From a checkpoint of a small transformer trained on Wikipedia.
Architecture: rotary positions, tied embeddings, capped logits.
Each number is 500 + 50 x the weight over its row's rms, rounded and kept within 0 to 999. Layers, rows and columns count from 0. Numbers have three digits each. The size before them is the row's rms in percent of the matrix's.

# layer 8 attention query, 256x256, rms 0.113, rows 0-42,64-106,128-170,192-234, columns 128-191
047:515596511463524644531545463455437498417508626487527531440502522482531561524499583553517583514489507440537477510537501555551454334578491430466507466530485538571527570460464586626494503534466489
051:459490531459548441484534506428420476464489341508516504569484497505537493461453504538460494508521416553399483477433475470545449412547501401473512563484381497370502492394555533521519375554438515
052:548463587506499508490488536478572369479433528446520554458536517534607482521534557554540455560516491601497498474536513461497507502489491524494509462515518521450498542459450564558413442570540516
048:536498575541506510430620504478512463474457557391466468546540536542547540473398558488587504486501452546549517564464498454437509452431549374439489575539545446416535438524440478495474547481543541
048:448509484471522496575600459503487447466539458505503539486554445436497502510541546515438438635488527561442527438463520529491510460477424486521479465553467475565449560548508505471370398551588557
052:635509467452437556537458504460412442495470508449552555539468391564541524694508467461517475467490507453441524536499555465388494532411534507471516511575543498446512546616465599458548515474433408
050:553463497522440428528562514570540543443418605538427587487479466499583464466419479450454494520510493596520476499480579443429439473486550517415583472468425537495422506468432436458467447567538519
055:527524442589506532415490528488507571582412440461540603529551482563502488509495501519505420445453457354564480551557469537409457458452489533469484611490554499476528478517498591458580500499476484
050:513555491397499484488475495561477420420564415586547451536464635559406457517484526454486547505529478590603502524514478490511478492558580533533569562442540515618385555442395525585478573540508510
056:487500566500507533514539482584528440398452505411482550481446477426525573555502538503525583586495448581535450534536486521426450482490532528501551435504461482524452586513514428403511441556460502
070:485496565452473511512470425442529490501556428645495448455559605545439524423506584472542471545547450531478465449502528497550538497568461442554491386384512434539518483429598468579363522501569500
062:485402522423487587459522449567490497502466501453449465475510513343483506465462530503428478466507433517644536445523433477470456503565490491583442496518450487551395499467584442544428518550497491
057:417556500585497473500466451498492608554450508503515524428480524524501523447499393547570512519381530476487562467495498565503568474461484468453385483553483472461572442516443576519581509438476474
058:512544494443562484522492517467449481456457512489431427534487570526505529427563523534536439466565476513497519452511548507522526517538539461468434494412514465526479392486431501553360425577506520
060:561554555470509508512506419581451451460585511507407516467459547421519440516490525448504502518556445508563521404483456348566520531526533513573462456514444544488416499494567504491488420569497485
081:501527423581492609425436529544597508580443543429554503469545460538539523532467474450496540435523530453479560533519459603494438440509484581403459549527563570529578526583492572412511560469369495
074:467508481494496552430445521590498523474585533372489522464535417494462482608474515465465538539581479450577561555595486510482425533501477522508490557559472586501451494499472587498567435481478601
070:383525494545464441551542570446523515539342508468584500440485452503500541524516531461543583401453491504534525522478451544495469449498479498507512591472526544544586391539410547496517561496478456
063:449592516488483509562615436432509546526522382552522489526397512480601541479500480593533402528507528581412504430429493564554456503532493476455513505575513501526512464541441496491570428437390478
076:492511536442493440504535483540483471497419496508497538557436568445483524400566512583590401467501500592477446519450514474554499500527541451622533402444466459466466515484399405531396439490441492
066:443448431576455546443472543491540488611493434422505514501479448507503466448465462461564469397549516487473533524457515624513460491472503512537477568518421569431574512488475549459511524380467416
065:436511487431531501478542533508573418500527496508424486514525571487595437416567543499419428406410470540552402477489487547484548455539504491503574451492496428565515538437473441511430508471503404
068:563507486480573459480418462461476489449563546580439537403488477611472488607468485391484589581594497455495528508599459503474462540538526555434451430477512545486497601553540496493540476504536532
070:517506490519511487464486577453554531498509586403577537461531472569439514500387518435556604617500503483549602597541444625514488527498500582384471585580498567463530434554480570460558551432486481
073:459449559538492463573556508426506438505495495595527392605421469543410496494408489482524515474534404516534601541497477455518425536512474535499507573456513644445486569437552363477537464412529422
072:472429438608425507473544560486514476578479531407514555510568509557524555500441498549515529447461477458560500508504498528468514503372522517443491522564509540481463454416528505424480500497508382
074:488540533532575434579475454507498488445532448557511507510378578447563519523537424513545513555564446514478457485482522406570459458525474504564563395393417513487547469439476472425415510445549552
079:551433459533564536471418567539454521388505600459539509500495550539430512543396438479464564563502550418541527565590544451493503441511521547512494545501506585428409501468404544505514503595436577
072:438556540515494445532573451517552561498538444487437501500444584446526481464541464562520476514472521504471519454527533559560555463534476521445552465539435435449490531451507452415447473473442503
087:447523484545491446589515468512579442494447383536490486534357560554556489424595488524539403434432543537473422433427516454520483422525487473663539477450463417475534525424496504500450484514420534
088:559447496608439527490529601527577491572447542451439524512438489618558448438522525501546508499443564534521453491438456588517494482473513522544440453519606420586489460512497602478538517469484491
086:491445513300537634530450513513407462481497551514478466477607515557493552444529525483395612550529491470508493460495470478493444487482503447581550546422559464655568563427493540538471536540482511
084:491517603468494496552512442467536533484597393542578561468429425449497498519510519648483443497517513462394413518483528564520488458526515467537476455534517543447552559552499502567485513470535526
074:530553536459514446500517458441535523448475472521485502609460507464483590439421452514557457487528528494489568510523527491526472569484543468463515487483571513541552507562531629499577491519527484
098:445456574472478539508476529440559553507461494490422456600533459470453404519482494479491509444446492463532492455493475599550451488500434469531484588516525475512573484525479351505475495568384474
091:463560499506536498498488488451537496428513425485581483533492561450571514549569534548349433416521430568492540477406502454539475453556448512543564482404483503542526551445432513557537530456446491
103:471443538470494532620578518563529566499483488445512471421478534580559491459513501498433456401514522551487385455485413497522448433464476462528511621511518477495524515455502637525488516590438457
110:400520438486550531546551357572520513510451414524576506576450498509537519458480476587535432508475524664462480463469438412524457502444520486613518462516452495498477462518555495470500526486532566
124:529498430476501600540468527522487549495415554484547419559541448554514498509508488486492521480455451591554616487547496544564530497471534473452476451500555428436430444585394456448501473474509569
106:503456469618599475441447480559414466509523468560484580471516464523538466450597479577443565506525558531474497465446510551550501497414488541540547386493454428502429527531543422510509583380489530
118:505571496483570443593488424556487511523409481445547460544482518485508573483528478467499395416522524443471434507470502460536468400412470477520494437534521472467505547549485482474475446512468491
150:502532497557545427458489512561472511529385541462461562526504488602529491477453554440481498573610534601560497563596455551413495504453445571538486493486469496487468483511518467462433447568521542
138:519481553442543448543508480448542527448576600510563449444524423452528549513548435485510478468548455511556422515414546430613537498478477557440458595583577500441544492538506609476457513449390501
110:524501454521453515508469489484448538594453476444477516459444571551522503456531457512381418485515495486438524566499449510487529525497482501513500507470463515485438457516404547519578481445520539
120:500422489552533553517540514518502483487595420536500540468458433528447528495567551551498631518484458584515573552502452524462514503545384433492489518447478535465455522574544413503517397514446495
097:495595415495492498517579503539509554518471510535481496479320568554497446521466597451532624470508561529475495574501476486421522573460438471435484581514532598466427593518555568413494533543427475
090:462505559502544575543474432434436550354486517504554554546518562461508505433483526413521578470551495555460478522435493606524569505542481479459596496569552480511542502465550455505432493582557524
108:440560445585434495462544522443502478516478468490576532537467552580561463530572494491534511496528489495581483382514509519498471468541365445467582564507545522580450500516445445466418548573488550
099:484402465513539538619465587590407477488474425426436509520500522526523538573512452527512504529474580399537547480485537521544504452500525606444512471539425560534545501495495539503536500483528558
109:425568522435456487493521458498457452478563509495432508496470484437553491533451501511586528526609621447536461478483446486493493502518474536494541508482472547521670540460446533510448529448578539
099:506465481489590445428438614514539375466521479486571445470530531495495453519391491430497520528547568480514463528465571546542499492604571466481495521545418460460479487528461514507501499497493514
112:504581405406541469501493526524552453582482475538543533525390495417590442365560593502420462475504502465458464465539404488504541551526412472494476515491588520483454445506454497532458559510456553
105:557548514408534408428530549492489465351464440487500624487507466487508403472441498586548530432561547460461515429369449463498491555507466547505557510441579529566527548490558516589467481580512487
106:451612464498524512520575491445511439503568496508579504517414546459523470531553490529430501630443514608450517509517447494476545472451571457540575489484495500557543451515418469509477482454449508
102:525470456460410457405456555471536505553597545489520510493496563465529403430464454501589590466564496542523459492439487557483440469433446564512551502426466384591525510502596412427466435587563571
109:494378601517474579577509502504443600523484537496415484446610517570491575593525494431488433550503495499533445387526527502515448466477589603523523461564413477521502485480489560538609490462535471
097:478460446508520467579475496473580514557545571495483554470413456465521541559508476487524522556428425521485519497609522489449573428473513477551498501605536525364480535476467488448475496573507453
102:479576455519427450548525533627475547474514544480511513481432553569504423503521492492467447411539497529545485490467511507517562349498480539618524545474510531563538570575569532510435496524523502
105:541483554519488462522455497591477546421444461513561438487566440520517583513524517474523535495529421558521509579608531479491522490486473517487517467518416504494562460493529532471417551547386536
110:501534493528462473554560445565457672578471539582470326538538502419486490519509483492589493470593570533424498483506428577569457526462448500489521450589478551437490400455524474551482478479511553
106:420376596531480520540522491438523541584495513447505562430493482407523528526508541555485450465459495472529464468498530560520605524529600474559491490502396586485517525487449453533482473473439426
106:476504483597431439578415407516549460449439445552449550514521516579524484490438489432484504596558475494460515594469517479501521439570582535436483539550533506477506457583507495435512476485552477
104:489551504493557538540472465471553503495510521572565458565424513438557556529557525529504546536512458562445605584506501575448477551399424443503436543478457559497465456466439464579434515517545521
118:521545501573430552454577593453468502639397667487557564501463531494495506526511459478561517482513525479484479514465441570434438544520538533601406556558513512501500548520478457543464524411501507
116:528504392563479507512592513453486486535535466408390444614467570400480500423540532539448470426545550557514527417396425476459451500564515472567550531514459513516522469519512516569474573525471559
112:554475497426439503483428439524525498520525535461387506475505472489509518566505464477517537398563572459599502521530532512520464505495449574451423568582490450573423535540517484473478478464473521
101:458453537603611567499495430473531477490599494517465527513592449498538421417520491460463468525510573521537515490527476451535475439557535509542553544449597453533462497515530531609513501528406494
111:483456582537470517502426553451518543479485465469495453464466503478515477545561560552535537503494493471534562504490458538478499555419520528464530551470522624396490493466454376548610476474510430
121:443497483522524483529452588514370586512425475448501511414426499554507533535538531510541462446531503501487522547536558537562493539423598542464409452575453458517490403363416497484470535546556563
116:376471372546500494512485555543439474500481463474507460453566538437469438405456545466523474450554554512484452488552466440414480464472465521565544545569568511552529483445430458401418547558507496
123:479597550575471503560413474617525536518477564497489547457494399531476576517506489543430551510506482555509479503455467505581463388561448507526496472531534590461512508534520497483563503457576478
101:457550466444459536480547498577445474407478505581495528508487531372468499565498512424608446534443502505513430530490452552485481518499459538471510503569430473533530508513440457354491512446509503
102:495576538407503462580545484648594479464513416424450494600444421426520527519517470535494593508485426485468465489520503500478505475487428590519442469526504454553555493479451453579478608467479439
113:431542469475462405499568473409568464529535415505461491463370520491490540488488497600423560592473495644534549473469465507422458600446497458569541450528574426531363442463574528579587434450486549
103:550520484493439469456460548485484528537438598479505504392429501516484496492380517503448605410485502495562558516536578483502530487448562490557517510442505524473429497396561423447531482492566463
101:485544491423503450523587431512481553498470519463543504452466546510448511585506485547493381481504551514510457475419450506506503515518505523500486480492467534534424488466516490532441459571506556
124:567500565541429418442521514477492559501572563514425559488473567407509479500411519534529502561487465525384571510509509638526481558487522557445553512600457472502570450457525506419573571558513483
110:487524502474532469525533393570471542642528507504478537461523459494403476544554498523538509435527518565508504477568539500524502518442529491568401586575567500459477349461490471460402500510428492
104:579525550522504645526529446443478479591486534420584478529527543540449460449517457526520536533533561571427524521505470541518487496452437425510435447496520477514542515543490470530537369538451519
105:580542486556485465413473547485495573554565534449595531552408540473508476537443378516498546598459411481397460470498430450524512564466473491519450516554533311474497533506495560487685453483590556
113:510503497547491438506450526564458544518538431510483431563483511567592564551548473532394524498496497559492531433486509498497542431448523482454474484451409532532575523518486557509558486446506422
096:536497419486555475511431542465473633513466549448458465543585543501391502611530423438457484474559570551441553490571544493567543545559542571485510504476603471428493400556499505487564516453452546
102:500573530541471516540551525495570460454511471426501481481494504578455512473450547528521463445491566501563452533465445617515564457468504479389471491407452456482510481576452400433596428423450484
090:505560543539457423513481461407558498520542523437521389416497507470609420479522449544504524530462570522533460426417365503540477536536487466450604566550538439502499500464424520493563551525555524
103:476508503555579478451427527587410581521635490500451566461541532517458444473489553474515473469575483580568453444435489425444460503476468536513458497550468502547396548417421523500424427604535542
097:504524532383460591416530526473575516523562476605537502501519456473478513613540502416399561421520557428562464522513565446400538425510486401427491539500433606488478473448537530620513503495511475
102:416454558569447606521518538460521548541530526461506463522533515483530469526504394446445478529435455460554526597503552553471533503487591466479502575546497396359486487478449492433527569577521491
091:618621452503477424527436497514437416475479468477423493437410558397555479431552560544496521504512596466579472471494543547459514508460539534540511487402477452512558540508557537467527448389513504
100:550575477538541562494559453573552343489531519590456481488527461553471449395505536566486460404516463484423531546519504512608516427507421436452501449424496525487444519514526470532495520528466484
096:461473417581478459450548489554499460491465496494502509504526450525536419456473497502521466570577546535521361552520583520421590495524488554506487487421547556489508478403568607563513533470444418
099:510469437494472521410479474446505421409465380561475451511427439496526502500569456508479543473544551546512486447538591481487578536431443416558488433448448651502457538444412541504542401512484474
093:493448506558529485496398411474565457467547424469456487549554402499417497551470545534564494506494449553545425495473589521474441557545516509468565503499558534481465496525576462463550514579496578
093:492555547549554389465590536544480443405432527525563504520572503539485466464546516527561487517533510530543435514584539496404520484519447511419501489485519497439481505533549504548452493535526465
083:484505520531529515438508491503547532475552510466519474518485519459527493467531573447447533447456495410487545430433505592528532574412553555466500467618431452604569499517454502455627439435427515
093:510439527499505472437465548539557474466490507448575527378495445512499400533481546560558556524496462512560471489616375542451485545474446422397475584458551420484555583496535438497583501519555551
087:553557416413589527463570582468528496543449511468520434470530520578584514503502443531552489509483525550521485535433559566501577498432562552498555468540465473509493524543447493526487436524530474
091:513539570491474585511506512409395470486517503506576502430493494497607422537581508510510422467508502367484512536529427382506547487479535456527519499619548479435419480512426498542562497520521599
098:538575512423527518415454568523528469495483455527485553445390500480528477584529505535523532559471415582491491565589549543431521492555582505581470467396437541437453437374496525518401495510513450
095:442446557460360581531460525463550550530473492460497528461413484490569550560470480557514486448400556408407476441462474494574511491568523512453471469570527495577521525497502474457558520485543532
093:378569538463469444505464497525423479507470512453578614536522444484581494569575547461453549496537441502416517493550538465463583576483561554518431547461507424537546419562501505456551487420473479
092:561540429502579495394574499539481590405368454549586482548472505497499483420581489570564440472479530480475462511443546427439553448442407578565494503435535455499519546528427598502509418546461572
098:543478575494564577516503506496453578536480562514574535476532472488526438465562509451553445440548509429523451512577533467434535512558556537563482475575452530511571564486582445397500459522405496
095:535544441507494540484483439541562456450520448414433430549510459487496476525498424450483500447474563418588464447550438454510573526504528578529492464589532547496510522460512469481509598503440533
093:438466535445500519530503439497553542461505465465466465548560493552599532434502585486610458495379555429479499541495467435402443514432471527447521533518481424525507537401449646486501504485521551
093:532460460594502595551546495500493503471514464511511477433496475512500506599497521523458463573494518514569481438481418418449525472582483397497454482518492472485505437528517492483491465469474452
099:497536443420433480456484456512514499428506488509465479606517546484465444461537580517502468616416433569453521548544537438469568458488439437517501430439469534557454506411522482394480504514518530
099:484502509547455492521485453492591446482586447481514518507521497514556458508477570474495431437433606465471555486516527522485523465425539523455481517500569494507539470430515386478626506507518487
100:481553460407489477486657496518545538537387412530517526525401572485484563505461542551504530520467480438451464530476561456463470538521467484518517479492469405507554520506419486522526476460519491
086:565608494519536438485488557575410442481510553538448545333538543432445432388545441527497547465477554465490382549572501509470532482493501491447448500478547513509523557523537488531470533514501546
095:473453573573487557489421522450533505546547475496432488482492491465547500446536546468428485511474542498395483453495524550588539467435456517559542558565553484517560502480574492376428470560474551
099:468487463461564498579466499561600463540566512539457469399556429490528518455505488483474461493462554458493447498366475513595487438527527561466551478468500468534520538501568577541450497580478583
090:470551440498393507528432531564500552562458428490636491521532523560494425489477572462460515473471515472426587461443478458390523559516555537483499504496473456516504503498499512399493523522434539
091:534519482490480520466454456509556506388538536599505526566527426469480459506528492452485478493506539521498433577520467460516452517481470563538551513450488441495570475431500449509473558569470459
092:483445407469541521481481385509577485484461450489533483574582454432484505459518507449490495547442561531411502542513408467611488539501434484481366495494561541596551515509474537474454489509511536
093:561554604461502472472591524504525511436580484478522529560420469467553429498524482485405394457483441527513490533456437428467453494504500456519574561525507386512491499548524509530509494398530537
100:497540549495484410521568420569545436473480529511482589493408525531467573534489443524596532462497479542467538477496460568508548526469507497435381508470438464455503500497553534490469592452534534
092:415475495441481457519607391432539512469611441526459543477460408443502548466504440435615481518453539521521455465526553584517522495527490530489475445454597560473491582471522446606432590490563402
102:482442494501550553482490443566490474487443471522531432487496513425460577454479552572567559513469478533460507487511544479577422598475521471549543424494606564496547485538590545456544489468521452
089:496480471477437463447366466520520457412432552496448479545584530458470531467566483442569586505479531502527518531429545456477533464542525503516542506477448480595491442477487501450478500562541467
091:452460533551589479552476480514473568472431569508396500560584526535584530505498493514354499532555476463537463556508540394492492486506489457474536457522488540533491477399527449593507541568482521
097:482455518469394543408549456594440420504497510529587495534464518508455630465510505502391485400469459587471544399512454441429566493436553427525418567423448440500522518420454491415575478455464506
089:452635498548491534536452516532494502546524508454426572512503486492542340493545503519505514497481423585520452469527468531544473533474456561532592443385451496487541577423461414457491515517507527
084:580565545536475554525512536481504514504459498503536462534423551493529557539473459607474543522481439512491505417513561465480429576487498480501498440426496485455490560482543537569637533488553484
089:556525533573528478557605406509463443525577475496499528576448547500543472443543521555549548537467525518539591623500490537384457508575506457568484468542502543413542433421528448423493510431506529
085:456565442467533504555454507523490576523423478505430453507401546478432521464496452451483530549462485481475551536540430434518438550487530529517500592418572446466451485550552598566519543462525471
085:572520504445520487482467475577512597502480536514458508522620462561529530517510563554508553551540551528583562577566528511509570565442514453431495491508402510499471551393571511427553509466556477
076:366485527551445535543483463529598489526557622459605479502495530548606489510464562546517364508533498491429562486419502437513496628564531503452530493522476488515478560436517475546502436461476491
080:422441558568512524497526382499531516462497551495512430445509484606536541590447556513438486597559579491534478548543500462500407526517541466474534492557490630458482481516578426546485470575526458
077:527562501522492440477495523486516439521510537467438400554491498574501546462507480475555518441566545494556516504555419604465534422494522503444577489482606422532499423504507508453380574619407550
104:423491445560568470495537529484452527498590491460458579429521550402566544474513493560488471543602516573579513512544544408516514596453507472512469471465408535408560493505508463521520451414461604
096:407508562526513508523522446594506535502529557565346520474418509540557445420499514462563470531490430421444494477520445463443542458465536461558461541569512457590509433500490572455480500464455417
089:495547445456512408530493510564522537549473546494403484509452559493564356410575368449550495565601483522586451477520585518502462485622563503550474475441566511568565483444565658462473585464545518
087:508394440552541505501601500527432518449367517490545534611426453545463516497484550510509520448536494483533476500458386502477510494469487485515487424513456586541462556435522422506472527456577493
110:519427562513535459549534409614587448532485542585502541552467516516569440434529480529629504549514544529473416465547465498520528408546568462544505539531579507535455441498573564502485542467513499
102:568449415526468528552454431524522525606495542506456556573497499555488477542448454608562505445501477445531505512482547501605469421496484540498569420513535427436514489574440548533551601505556439
081:509508476469534489543484518594565515558588519543361455499468431462521457484568577539525543427514489512509465517497474517524539479523513527558413571415513501587494561540598559450476519491545557
083:528447405606491563433374485454532599511467392562593553494524452492485636589495542570455437417441520464513549401474477495542518457466481534524572541453434574533479433528527400547554455526487428
085:567529552419547531479651500511450423486445501585585473560476543472463461473599454431482499510494534530502475441586501493493510561468456538519435492359565461551532536490596564584537571511463514
083:511464428470485474466511549602469415617458512487412550495450466387568427446597499438464503444586527428474510538460463442463514461552533490592484487543609451596441462466449567518421532498484513
099:459558564445468452506495535527533553534465403583569473460552501508422436518559485522539498612504526578471464502515497464504546434564503440512538467489536465530488486409574585582494551460489472
104:502502455370527476547639517541411480493460535459504515506432551486437545434511433500522451468526576463538513515468450568456516475614469511534610514513499451564431448489577524435505411533505588
104:474483445472436468517480529417544507485543414440521477493565578488488594614437518483461480497520544570517511420487550491560404455451551557527533476454379463505541543542436437498569446497459486
094:558498587328480474515547478531508424509469394501497471493400511519557450499407568370452491497550392600474480547533510531551455483466405469549525520428524481474436558462433477447505433570443425
088:582514401412497481532511523427514469561469331512462504632523513479499520535572475449481470542550573450485494457482408448507513488510468512594513450528430510565585494542564559484414487493461543
097:452489401483551499481452492452469415517506498424511585405440466545481540515518408431393529503551547429503518489434464464494490480448442561525479521491501585502548525495468459495500499463453487
095:500552506471523463503425470574554491529579489423442452447485475464525506471467350394503490452566558482500496534500456529500496471518465554492461496524539590497526452578528430484544463498482518
098:517571538575564529482472500524520549536471519569477468376541480530527527467480587491461462455471578569536478597422465563488510449534548518494425569573445598489460424388500457495520540522415518
087:447612578435484519568406457456510488559545418450628459603479459614531497592412502509527471481523435551457505454477493549542458590492493442560547554483494511467519526533497448435521498447490449
091:548595576515538451441489531497549536523546501559502443444506550397599459458603507522579408576539458588457463594499497449469540510573519445518466504487574472517533446501473537504470468501560487
099:447415436537525503514483509404528563479413478515469533514500449516514481529507473456450480512505580548469555462501520450420499488465540506518480486528408567517534538539526475478579452433426532
106:475524490542446463542426478535489429563430498492447569560512539566485517566545512468492560595408433473477483533454425522459486436494535504522490441524437508429503482468472532488505480592489571
090:435387496385490411478428523515513528456552469471485437467570392520458514604480415484575539465531585461496559462522465510522490462445529538447498490499520531537499545613474495534566495514447563
096:470447508523512404466463529500532492586519486423544485449532460541452473532432489490500522490420529566594577499444451497527525430409539532503583557505474555489393471504434455536451412617399474
109:496470518493473597464457441582515535545559464452493484418459473510467547465535497447416497517448502466500582544504460466451413556477444499497564584538395534526503468442501547461372427516484426
107:492495422667464541465476520471440459493559544498464504588512481540496492432423587493492497485465508483532494548490524511450501502439544626541482500468390483500555451408490497439536498472433482
100:428478503595571479506488543605452479441514410495429477489528560453433487513510452537580574415515470480560481524409535522463547457495452533527558447455453555620603468431554472368517585521522586
111:505456383525585368537454586491435543455485574503497455533493574541477556589440448508505615482499438430563517460479445449479468469448494600539520536567480567480441563578440501462540434625488516
089:495526439603497408439538491485499503484615392423507504559484528429429461539442545564501449451452454478521385482494466618487600522542529526471540487501526474455562471454520436399592501447441573
097:493543465481566418541510523573533480507600413568520429601457588443510504434570465506537369539558468555497479518431577478518495494552487496553558540525468516503462455392400515441457561470500504
109:516519489519515553504651427527532498536469503504453587506458610606600440484532475534538432583533437571485412470493478499483472612530436504449521466524501478520495538515506596417503475543479490
112:453381596368514429620521474502447445470459567524447461493464491650597473526494476543419560563516441482446554479512447472533433466578465524536451584415498426539549496551453466496478619467462504
111:512520522522483459552525556509489543580591419544507481418518459583554529494609540545552492534578536506534421471488466538495505574500444533508510506621390454431476420538474432546561429431517609
103:481556460477498492508484413476345430517513419508419532534566506445512496442487478544584569532595580493446462505484617542476557518542564542573497554482490529485547466503500427414493531513563471
120:439464485516503486509464496617557529531505484537493501597520502468561508540493520488495449546466446466509494483516422503535457538475486408512495524508447527490504481546580419540475494464402482
114:562488473465526429482479520521432483459469448550566517607451531512535472492564515541467506479474541581546493559391472494540514491499480538615488472505496520431508541410453449537459511499474490
107:426520507448476580527550501523504482453553499538477520503503601508508547512571515496422471417490561518522484479496473540572468498580441459468488533458475436455457538498482483563552515522455429
106:506533490481464504616574435542510429621500466439561456500425485510537482417581481549467554467446562588524482489484539411411471506479545504561573493498450457604504507477549531527509507512489475
109:522463395537492501555534547466483533547383616523547426512528404518476534532521615423474533445504511623603635541562533499424392490464563525449485479519480517449426539535488408445485421528427556
107:519510449474561409519455425557492500544521505577522505480575447519479484551685494480410611521545476566478534547498392494491486476423451517453564518538510490562539492469497464479459531417591581
110:418567531513492417505435461612555473519543552544605507407485548406534625515577483370588524406472484423437496556504462479518466460462524494457499551510517472392505503507377575512491458496470502
115:441466486489535449516524486588531534580456513528519507471455496475468509418433551509469523497579444539583498571581501602462496506483425473447487495454453546565580527500568534503534437549460474
114:523523503412527491444457462486569523479457430502545455440563455481506515516598493531473449497596442546600419539449542452506466488530391589413548492556510514532524510549457481428560564536441572
# layer 8 attention key, 64x256, rms 0.0971, rows 0-41, columns 128-191
072:502463442467527489519493472456510523462502441473502530529498538466489452590512541517569587586507503517439541457558510457506533526534387452357509449544568559516579497540564568436358458562421513
064:515487564487493515570569561509448517596445459524528539443527514458457539552505503441444451533456506498599512510418457476458575531516560470413525484494438419521451472435418389534489598504538574
070:477545474495585514492448520466445538594545386460563531533494425387499546445522459429493557473477438477502556378446473563516452534483465550474553586498426462482586467512495463419532493557503523
071:539478494504535496599535456427635468472501489589398503425465460560493569527523515518444475472442450474476530519412528524414483600539503550553498497433539518557481587513468403487544417496504518
071:502551495507512534528401566511386514569568557446462452514420480500525489514511590472469451463502506511485507507521495434452368468471636515436530417451547462489435555530458420501487493517600432
073:533483521526444480435580578498535602469472501591578479435471504473452500446557392482474504522486510615497458441529490532454494552457455435491478517472425475635486544573447459470473467534629438
066:499526527345551528443451478580476556471456495478518442522504472440467596609463524470512491450478491508488443544500428537549456479545491500611468485511561506522491532496405429515500524535467529
069:473466586496533417539504487597404523429504502471424442520468394508403453502448456492521459506430585446479424459551506458409439492445509521538455506432506480519468576451455465515435584402535432
068:386517587590506478478464563501586452438556465509470505606558528403450634477527537563514577503442477475525421521473487535437463454491510453517464557494483510466582478451543512543512463477610444
071:440533550582492488504436551507523524464436511487473409587477532615554525409517606521501570489483517533472501501524531544535563640515403547536519506383400489489545511576468484569598490489462514
070:585507458535502574464501478520444535483463523433391524498441472480552474521526413553376462465485516475558525418550513430483491543529511607416470454543446481560429509475521559413505484511491508
075:597472554540604472523616491454492491481338493546592494522513483600585549459446502564514501567403529566530508552577477557524492391513492435485532518573421497481530470577404552610547529508489500
076:548459554541516428489455412524465397546578548463454515490458502457464452449417510549513538465544523481435511591611461474461511486515526439468526524484612539485539431465513462555368521475484474
071:556403401474485457496456560513558640443466562518470392552575481446470491480471433644512457478524548499505510539520466460522468459533493395531522502548479499536571525515537521545461498418550560
074:589516438510526540435486457556460508430462576549532532459553490458449431508436544460496436503436511559454501592444527499509479464458523439505418415543510552507395373485512562594529534547513467
082:482505552465479580482575499505516509376496513588456431494523475452464509530427551485441447480464541503519553504474566553416500477602434579543478470468448504443484451541517505621547451530480506
081:507500460449488522411520411515433476495550516496483481495522448498490414500516525443525522544402494495446483458444458492554482484493544519514523507316401505543541555514554493531425471409472438
073:437541514477476518502522435466516425512522576572463521476473506534431402587500490523548506508512585471537482539499494462552424463525447463478448522542583452514476558524548451481470503406454384
076:487487405611517434522545516440565526524526549529538460553529480385451474469540466504461475536493459475514399571440451445453520441503523407459477491475534545525546504450526483487494444514510488
088:469464518514442509549551512431400505531387485550448506555505446569553542459508456517470455446511521490445506525491416558476560540459515485407460430571489479520510514556565527468506503466476471
082:531420494431454497465477461464527434504445505496591519431510542530421542540601602530517484472510473426430366443496504492371525548477445496521453445468511474561589491565461551508499509523501525
085:547487471452542528562460599489406577486494465494470553504461526566500457581659517510562479550520639540506501506466464463496547510451595405472513433524465460501463464565411530411466503494528454
079:551527507440445602519636524520469494461570468507541502535476467447553552506453593522443582544519455522532453520424491459461491479497537468492506409504447577444522495511550573548500498521551517
084:442562499466413483452482483466504450604502547587514534492455487530454518508494460425576565498496426530487503443519496435537507539513583484524430593488406499492479517454454407552406528542493493
083:582551492556469472582461482494552554488523507477438574469587494456473472463500486461510477508489508452380506473505420614412497553625435563543487454469572404570517457556549604439521527502447554
088:439463534508442448565563530545510486537421477495533425539457526583480516466500574534401559492615452507474544514530525479517531459530545435565511565534566526492590496456517535563445509498463518
101:584513568474517472500608458475424495465521516411464527480560461490511447501456480479481438563455575534525528528541525543524558522436596508387439569561508437516498492530608611561524411399602404
086:423476516584566481523414497394450493492484558587492601512516427440472504555531524530451471440500588480445510501476605501436538481395495516491506388497471570514555422574470477484579528527547476
084:515414526456539456553473532458464546608415548529544521558596492495532553501548543516468541521565524481477502567521478489474501536546480394433395507455477475522516515521479598544469498578554598
087:444396515487488528493409533511561506566490482557485503549382531505485530505592529543415477557475512510498510529542526492508631570529517495587593455509499422505485491481529570478487468541535551
100:467529483608486403514546452407531472570452506526530459517473519481474521541536529605507461442519474537399461487456494433508501510587421610576474585448498575514621567558397456392498480507534467
087:505471390552416518377514501503525538514465461524452447574456390488435533480471432552559483474469533456551503473563506426549481427382498532501568459556570480425408526541524476535538520487406437
101:580502526463500598443582542512490474564394430476546444494441556486532558521541479500477487509460502528437430554510600484512462477401468462472414401433565454448458536565457525438491527544489405
096:441558467605522526504502508454508504550526468457555432562454421483586597474478556551541474506451477479513460476557458524464709544402491464493476472491481491509420422502560446494487497480449525
098:411538531485545401466562500546513538544448539458477527519400418584524529475518546587480476457516521465492428522565443474484424510464505455377461541466538450507526461521537492563481551424484455
112:534384564413476422429526565520578436474607525467429465540581542569522524512444477470426427437528644496434447504562481577565468419441517496482484547564523556423510480533530542498515387530433441
111:492426550473422502514568541485422493559521540508528522473551547526515528464556577381533576610605428502514513551402509478495497489595575394411506497522519420498539493509432501499475502591447591
104:562435470489470572569471517590544540505569437521451527513481634537566444536477510556481552469435496536492510491508473578558506453558542506484413480462533480521529476519520565519538457541483521
106:492435580441436516516544468475477504537491522486538485464543615607491475402556536400523471429436531539538471525457518472514475443549485542523469563373468504494524487495458457486487443605507525
113:430501495511574520519541444456435501527488587515494477525531430448490453487605502414534468515657454498534539436477520480397494508575472494495458517541466509469516467522470461436430572518515545
121:433515520424518547466608462466490556500586572424533468490467485426505531513523489475571483437406478445448533450459520472569453450473530464482470539608507565562486555504440616393558500540483591
123:488550548493587466441400515609491468499473528515458533533395581600448498537458476521401517614584514525553428472504431550521460482464511586631455460514501472419523500496519451486460395500562522